{"n_layer": 15, "d_model": 512, "n_head": 4, "n_kv_head": 4, "head_dim": 128, "d_mlp": 4096, "vocab_size": 8192, "activation": "relu", "norm": "layernorm", "norm_place": "pre", "norm_eps": 1e-05, "positions": "learned", "qk_norm": false, "attn_scale": 0.0884, "bias": "all", "tie_embeddings": true, "parallel_block": true, "init": "normal", "init_std_qkv": 0.0155, "init_std_o": 0.00282, "init_std_up": 0.0155, "init_std_down": 0.00282, "init_out_by_depth": true, "optimizer": "soap_variant", "lr": 0.00521, "beta1": 0.95, "beta2": 0.98, "weight_decay": 0.05, "lr_head": 0.00915, "grad_clip": 1.0, "warmup_steps": 200, "schedule": "cos", "final_lr_fraction": 0.0, "batch_tokens": 131072, "seq_len": 1024, "doc_mask": true, "train_tokens": 662700000, "steps": 5056, "dataset": "wikipedia_en"}
Each number is 500 + 50 x the weight over its row's rms, rounded and kept within 0 to 999. Layers, rows and columns count from 0. Numbers have three digits each. The size before them is the row's rms in percent of the matrix's.

# layer 12 MLP down (transposed), 4096x512, rms 0.192, rows 1757-1782, columns 0-127
096:527521464509616494452476453485595487517502494463541450401407505514434433469308522478470451532503452638455519586455442530460464512428401505530416536537402461495567418469427488557520456456437404484460487517503407517453472457500583580453459525550470483514532454474501531494479575541429420433496508466570489449485514530483530467550462521492360481501449587541497511438475525459495474486476
101:552403503548480528578508506493569484489490430479421523517446463494522465568526506528445448484541464432347391477447531418487471584567604501529592527505488460468479559466511473446504522557533504526476513406521489528461482504455567558437515562529509549503446433426525515490479558502444493468485462502528498483499414533525501577481441459572572536448462468590577545574438532451525551561471
102:439475532457421474465508451480565469538558512480627478540507501418498455522467495555496566474449468404505541428464504565511486542545575405490529487440524605574529487495592492489466493563444550436492535439553443604554555431517544477525460420465570531544511493459516447439420430441484461478568487492478518487426508471486513511585523471474525494416488420455579476482474610467425607540431
103:489521515475414586421424507487494539440530452491391526560515511569471457603459450538525450505559515462418505557540466579526476535548563554496567458507526477445505505480431444426458501433564623508527455471556549534495453492575514509477483552495485501452466557546451528478497464502479466415475500493466464549524502440490537410508549542540482466511521472512486574495532561449466473555460
103:517523519467528429407537524508557547466537459478488492494491628587517521506555483513437552459433554522544453563444411440459557545415495523497586461448487446412506556497470461477454446527488547437582474553557428548421448492473608555509482569506525486496535513455562466444508497381512575452507546475549479498477478496401402499576504525468462514472566553466512517486524528445543490533516
098:595481555548555508445476445544528487489510549490580445467455544446546566408458523619528453421462590483433417491428507508512498558496517471525491489510460455530424587517506492593547466514407438582524520484547470528537574501494563484478406502431546540438556450547535472571567565513496572518491523441543433513529466484505518482516466425564472451485504592406465519486453502583501467553562
099:532465431498521553529459561535524530464463445351517547519518564548537430539499422523451509507506515458538474499464479427502449465447506590499469449529434513546499414550550460500553431438519481510515475437512520555513504417570463498460417429513420515435450469471505505496494515512571531522412529504520497493540380503377514479499430568518467560498620482487509561504569447499575458502482
111:579544563499543466566375417500542508459526511542514529549509538455554467519531575446501494525532404571523511624519528491544513532470427523560410443598533538536447415448557538439470478467457548512589467534550433502487575503461536436527491483594506473454425520557467456481473474463532510423478477558355479571457570520559509426472453513480556403426525467457545522537503492437506474464534
090:371426500470473485516442338453562457439407508476422509558458487464461533446559576512493377496494583520574445493497456474485583423517568481500480462477475511475504423504531556477401540548471533510500529491546500526481565511521460478526440450460473434426556486548512428500451544467547455476459596500462522534474526539470427493560495510529464436440575534403505516530495437461525554532494
091:481568482468564501482461483502530532468480565543412547613496478443461423573507430555442453484477476437524528422491429487455491455485586455507551508439507411499509506566473474411584479512485527498604520542506592467532501427414509558560492577469457464499467518502559420501429483449523466436533487515513438481536553512493623480483595577506506474529564484491465446499597565457519485519498
098:501503498509497518530512484510557419429462448543409444461555571531432621534392451501574522498464533431454479524511560494413546513530524451465509505520529597558560496475579556448539487484549455580542573452612494433485609535475550494446529579640580550575491499482424576458382483442541450587541412515576532464517478487547510567470507569514515555521547517459502516402478451540536492475453
088:592435535520488544485525500463458441646524470521473610494480488538459469505521605564455508502491527501515576514478518517442489568489467565412404468454556441370508529493492504534521509453568541627415559483555505431468538516454541511475571477396542513430587491565541493448460434488479456527530539594551547492426473460526494459459500509553541558449500483427495474474434564518540498502528
114:477459543523472459453522457530473521477288513409502588489377549538493504497468486484464502515567458549379503539550477495678516524522575509452414465508467515451488422513486586545592500505534520438468502516516553545523485566539497494482496462540446432463541492450463468485476538499512409550448444577542586446459511428477549486521536509518471493566536421566415492462444547542646475559522
102:497553512505529462519488558549519542570505500471566540425530512479542523567485496463510402619530561414453571594533439515473470570554532409463433514498470446584504572431481456534459491507450502492481482365538460459526520371491539410488582559536565447586508406521550507549509536544563456465436455503464485532497525567452461462492432562537535423484485520497485484547524518433500487505577
100:553511390547533463459448540423476553586518543448530502503515508527498388467528544568532466500531632458526532548444575461450481494602460524513504545539576463402534465555583497530439438442470410561431466596546544514459470490426476552399491496606573439388472405524406524553552525491608532541483507491415471506588522551419431422421457510528456482485488513431574510448443505479474503490510
099:479470372416476537490491459473541545400563553548578507422452503492514396604449578484453572557485527498521515545497537571529488556460515506530428534496524490571484567561463506619449508457534505478565534555428462522387449494502526453567392502451395387503517448518536617575459493422384497593425405430552435445485444480507516471594523508478459515518492526440474493492569377420400472444393
106:473550483465446478504500491586428492529419468539549549546599497496540502477570540458449453519510448428528434443469495484537526597475546512514455499491421554413501516576503515433452444534453458421508523503364457524523452526424502481474519536550512451462520473567520568489508545537471566384530417554438482492492492475502499580473456526546508539546482553450508448574433507523522542520439
105:541593506383464526488447445508412503590523451464542531481482541488425561439435529526504515427488485467590468435532476507521418523536592425548557444414563510497447529513526458523524474374535478589455570497568366380548514563471454508611453580532567581493513508464496532435514410506524537521434506567493421477430508450531543575451530453457453541466515470545518470454495547465465501532386
091:498497464567566494533560517463529548497433561518421451548486424543623381522417504552519440513526478524500538482511572471545552494561536420504489441593455502431504508446508458595486565471587514568533500493507504521444491463452447547585478495459428501527499556509483511570409566492483634467528481472471432584537463497487471531536468442535429445468337414523516458473511512572505590416584
099:504496496488428527487447423442520440434483533553458545543506497485495616533449554530522507446585483463493489529393455578572550464542386441494533424486532582458540440548564508417555518413486590527550508439560555508559530395548524569432474443462525486414516435473513491505469525557619436561507500473565418498470504476483494495514574557480554484534492503491496494485498480505437669441442
090:442485499531552475501488434390450542525511531478533426467553479540492528559566479322495564507532508487517567527499498427540474503501533457410433452552496540525433489471454488438595500473527590617615435474519440471549467397493515530553642554492435436532523510462508409542563527520474564461563522518428559427497595481532525555525502413538520526471528501467529467445545505477580492450475
104:467534565456545458466460495495531488507459436525504456589470467489450483488493541499473463477467583474485540446419581467484512521400442434520505473444509563452491470523477490562536414503468537515467511540526560529594540503474547535606523600519483538445480537485488522514514511422526552410484449548459439483467546472540480492480510441380526443529474489538525571506520519496505448432476
093:494557496506601522524560564542522576474494464528542509413466502554506536510538512541457468476494511444548452554547462450582445536401450562579430492504456498468488516416471508474538530481549496500577529454544476493559505505410466446569557528384476513524480472391503529503585449347584460545479485430415485510490529506504467508510564446493502518554428465528548508526554425460512501500428
092:495485439475474492457426468476516412568477491532501512444540467592475484505569499495557442489535548436551488521475396541556420495477433664352525494440439495580508508460460488510480405461479467451502561440489548543511517482416535574548564533430442533510528536475547509554479426520461529562433528529486544571594536408456556483474523476449467552449532556532599448501469509524464526499529
106:564462441496464444454568403524536570385536388534458478488572475464449512533512453535451564481564563506392567427478453508450526506474622530522507542402467455483498592446418505496549562492447448493486507469506477425490482584428527452475506585439504557458535514559514521590491487450472497447508476398417550428523448483602517480543500519602447428532488531519468563474523460566492449561474
098:456541490534566479564518557525514469521430508486497563447526498513445442506478482436466425521440479561427473500509577652499546483435432456501535377504516534546500523478425497521329493466516463569488512520515550495414526446569488537520586577585509486443534464482512467579484479500544472461443536552485529478499518514442527536487455498424570464581503441496587449543572608537435503507501
# layer 12 MLP up, 4096x512, rms 0.183, rows 1758-1782, columns 0-127
095:536406497495456447505539462483539508451457579608535545432461518527531482480534605442499532570478457512425471470516526549528508525589463571521433519510378444507500430494511384512524469546407513537512561569638453461505405544461539447497457545473506489480489473657455483548597440548518498525566535482467437510427541507439518432454483455500520487476512501542535516581401376476546542528543
097:453440540569435507486550477502491544434517485496440517529459525494510513448515439435575568482541529546432493473432546521610522544537439498485487447389490467407546568460450577477492525439549541529475526499484428368455479505469462411511624468449510446451492560488506428490555481493520511496490489476469432547504484515515579463525515526447500385523560499565541448550485467447471551567588
106:424515612530526464547517504446568607519423448460606445499511427563449542476577452561550609503440432454517536467585447632515549482494530551475495526494434496515518546506477461496504449527539541536488518374513364521481539481580523464526395493427418474450447553533402504589457565509477509597470469558519513531611568474454496484526462467510401485439513516531536459487501460485447502426543
103:491456483517530397612411427450510470545482463539499462509486505494554519479635543420491437468470493572567548467508537504565612505529548455475547533425458540513496507524556476482591448513526545516467479463506527391513522552492499449574467448463454499591465457471495593448429511558525493556559488461540492498503554424367487509552411424559508450488514499382564532557580504464570520465489
099:491495557499482453449495528530456498471451414570450526399395497521539518510445519454547573468528532543509441457526567472489535474531403443460503496523526576488481493582604413553518571529489510565504493456521442536447508491412468447511507581511510494476507590547423532517527564484475476445486482553473594452514430376556436528497517498556389531417446510523472461527533462429475506577573
097:543531449530529444456479436494493453488460581402513481481551465471467566533529526506487565556512519516426485540511550473502543523506502434500499526560447555520549509442531452483521399568454545509435513522621427433531512475504477471491525513490529490551540574466524565538553554513552498545532449503511612470618511440483489390482520546543507520573522500562442548560463470545547595495514
105:490568421557580492539530455501499490518512441543510579520565540494551488517483500443498516558581457497553413490440519473546485502558437517563550532441499517459552505496477548479515508572411420566486565529541455458523598575487470518449531446485560507517606445614471541489531524479523423531452557464504452557561575573534496445420563454460602561454475533514491450528466460447539510371522
091:544492545442502525526524484555512583465472511526552522464522517568610454539533461432555639531511476543464500515518574577520530455519493552513448488529422449485496472552580431578449461465348480430524449515606489524503506489491512529499458488527444446479552438548431574549468482565401498468465508490566452529456513519481450393416577528481339558521558474623512496453591480518547528574472
099:544530441493518480474564483453525532516491494455496502536487634433515499485498514530492469522522445537571489398423592453442395495408538433405529555528478490473428437533431551510550368492480515430466417529395490452510501474444472606496450519565480499482489576511576426576522445440513446398593527488483423570527455563550440486437549406582534575405533549587491529457505449485525566510418
093:500468500575445479409559487444442480522501501474428425500461519426509504524524516508524457595488425464452531441576475509451451478546457545489497468444524439489470469570522438491415499524536553497446514508558521489518508527492529457545474569462580477579468420579457516603537498584523371503461409505523525506537439512524499524593525444542500474519486475505574512574497530494461453442556
096:361481429542331523528472510525561486560454447434511497515523497475472519481447500456598631493536525533475485500566441504445451518482493559617528526543606409406552601475554473446511454503453458567510478504535472571436477528535471517607528472575472573514410550500528556487534376504522497467528578573520375513539480535480540547560411554495511552437493480561487433423538408481482497492609
126:435471555525494568547538500479556512538515464507459498473460462453577469584436592499425551501578442473499506442478500517568507478467527493439426520539506474498479460476535428516538519528426470470459448509510480505451451534465481524434526452584477430436427483408485481454639534514502436566454527607539484468442421464496505571474530556551507388434484567554520533377495453524540574470560
099:491461518425364547506518457518556567485423480553506462510525522461474428549489457476494502609459505451486541508522538452478512544488434479485469536546556436455503464515507482571515577517499504566442553475456446543438487480497506472361507506554605498517491568571415467501480497560501587458594519567520493494499498535503510504451444570563453455507417455460547481503401604492464424539444
102:512450504542495600474567537451491470506477504381526477446487583453543545450490504551482539379538449470566468490455510496564509476566552426545480450505550455568532385549420515462466643614494501492498500487487454412431598526491514509554514462544427559459515445561524522509491489538459627453462505451495493522467592460476440483498490550513478523478493486438558519533514600427458363498470
106:450467425543410470465474482582428448513509540487417577442439517484553493505473519501541541486585402572475546498500563532550527442509433494473456476568430548435555533487504519501501543538548574517524491518481411485505552574530495468470516423557562466477515600454479480424517496414401499517497513511579509516439457494490453488508427570499541470482571455502396452427484515530587515562495
107:519490508484503557459377573450487452473481485435401559543482487505480543470531497573511621517505491465501539487517449533538470463553467648486533455495369565516391524569490511463444531575493530468407506456494415569373420509553496469427478533465486454497542556439535567523588533434521532446556497537442539527474587381476504489610516429423573589541522476513499463480409499517575519560526
107:398487555560516473460490528474426493469482379522434527595396554472512543501536420550536505519507465553454432549526476534491354482483527534468522501468452523435588435432571543495496527548476472557481508480499572538452569491544435555474455557441563499385539486572545475491427560516520457568532509512491572538499445579501472418566514515508506531455520510498483522635441520508441410428548
091:552446561493488427552453513488525533505474440517518517448572476483415508499526479501451525438559489556480434455582500522446570504480588580456390490482524502439646525493622580425421493491439468499467529486479477439557486561451463511404449547435488455516523510535542447518454599409414539526475547563405535550505506605643595429375457517564524514526464449440477414544475515527485507433571
098:513556610509553478533498490562476478419546412526493464463473419469515562468622625449491390539466527427525513554503482489451462451449456385446535510520551432633438505476491451533663404572490507501532521523497527537493498502573544507472425458503488533654479449436522429550538608517477480516529488497515517500458455542462515456553528524453486472497456463410418506481520546470500465543470
100:551526537476414441505426540506432537377446547541443508545508390500564502524529566467501554588530433465491540517504577436439479529465485497576477538534535534469554536530490490458485523537461573520527523505604449413503589501532508437461536518609521450536425454483467515510441503489410489540489481509454502555509499442581497442484447649538528479522472432521486529387509452560516494500415
099:475475424494521471445430566506482447440468475535506506611530556511629519471501484602580454487545504482434407549459515522407611541552529525474567513429535513521513555466547479505381555567582546473502484475464449473459516502555466505530555517494491573574504548475537502427474446469549444560454481538562527539427522562470436515509561415530527432530458520564508560450506434407528452584418
099:575461480521481509524422574411500406571402478514537482428456517509521467490543581474493424576569578475488450489559443520485468499493492547520498444505615490516342515512511501568454451557544511566525473483562490550440489451484513535509437495505440494421503495468476452490568464487570608479475476505477458533530526469497449375477522511537461535576517491531453606501543542502552411588576
102:538437399434524510478445521511519530427452500484615537447469592522410486434417515514426504528568531454431498540428519558459505466488481589454495552546585499397487377492444568478411499546500398502425495413481551469425499554645507605482470453535538548479455529547420491616473460555504441492481489549551503460550444509529488545533468532486374514520629514424521476448491564499479420561407
101:518568518523542500489557592559439447457573475539575526455538498516498522483484502458558491480444371479545604540481523545502431501471513532493544526385439613577498424537547606552523538517484597547489533511480444488425449495464512530565567517567520467502600476523516469486515493431481369544469508527516453564554485414437534411555485505509357430495460452514528498513507503491483585514412
099:540499514487429534446586544483497452433565528503471506436499501486506476521457633502463568584570514491452446425537536433502547476557499479542461544471494520516465634482460476473544534411442504495442434635511521574485410411433488466530517501466511587480491565546461596512486579508530464460537495520480428508443476565521415524562466533429554515394600524502485569467420472531531516503582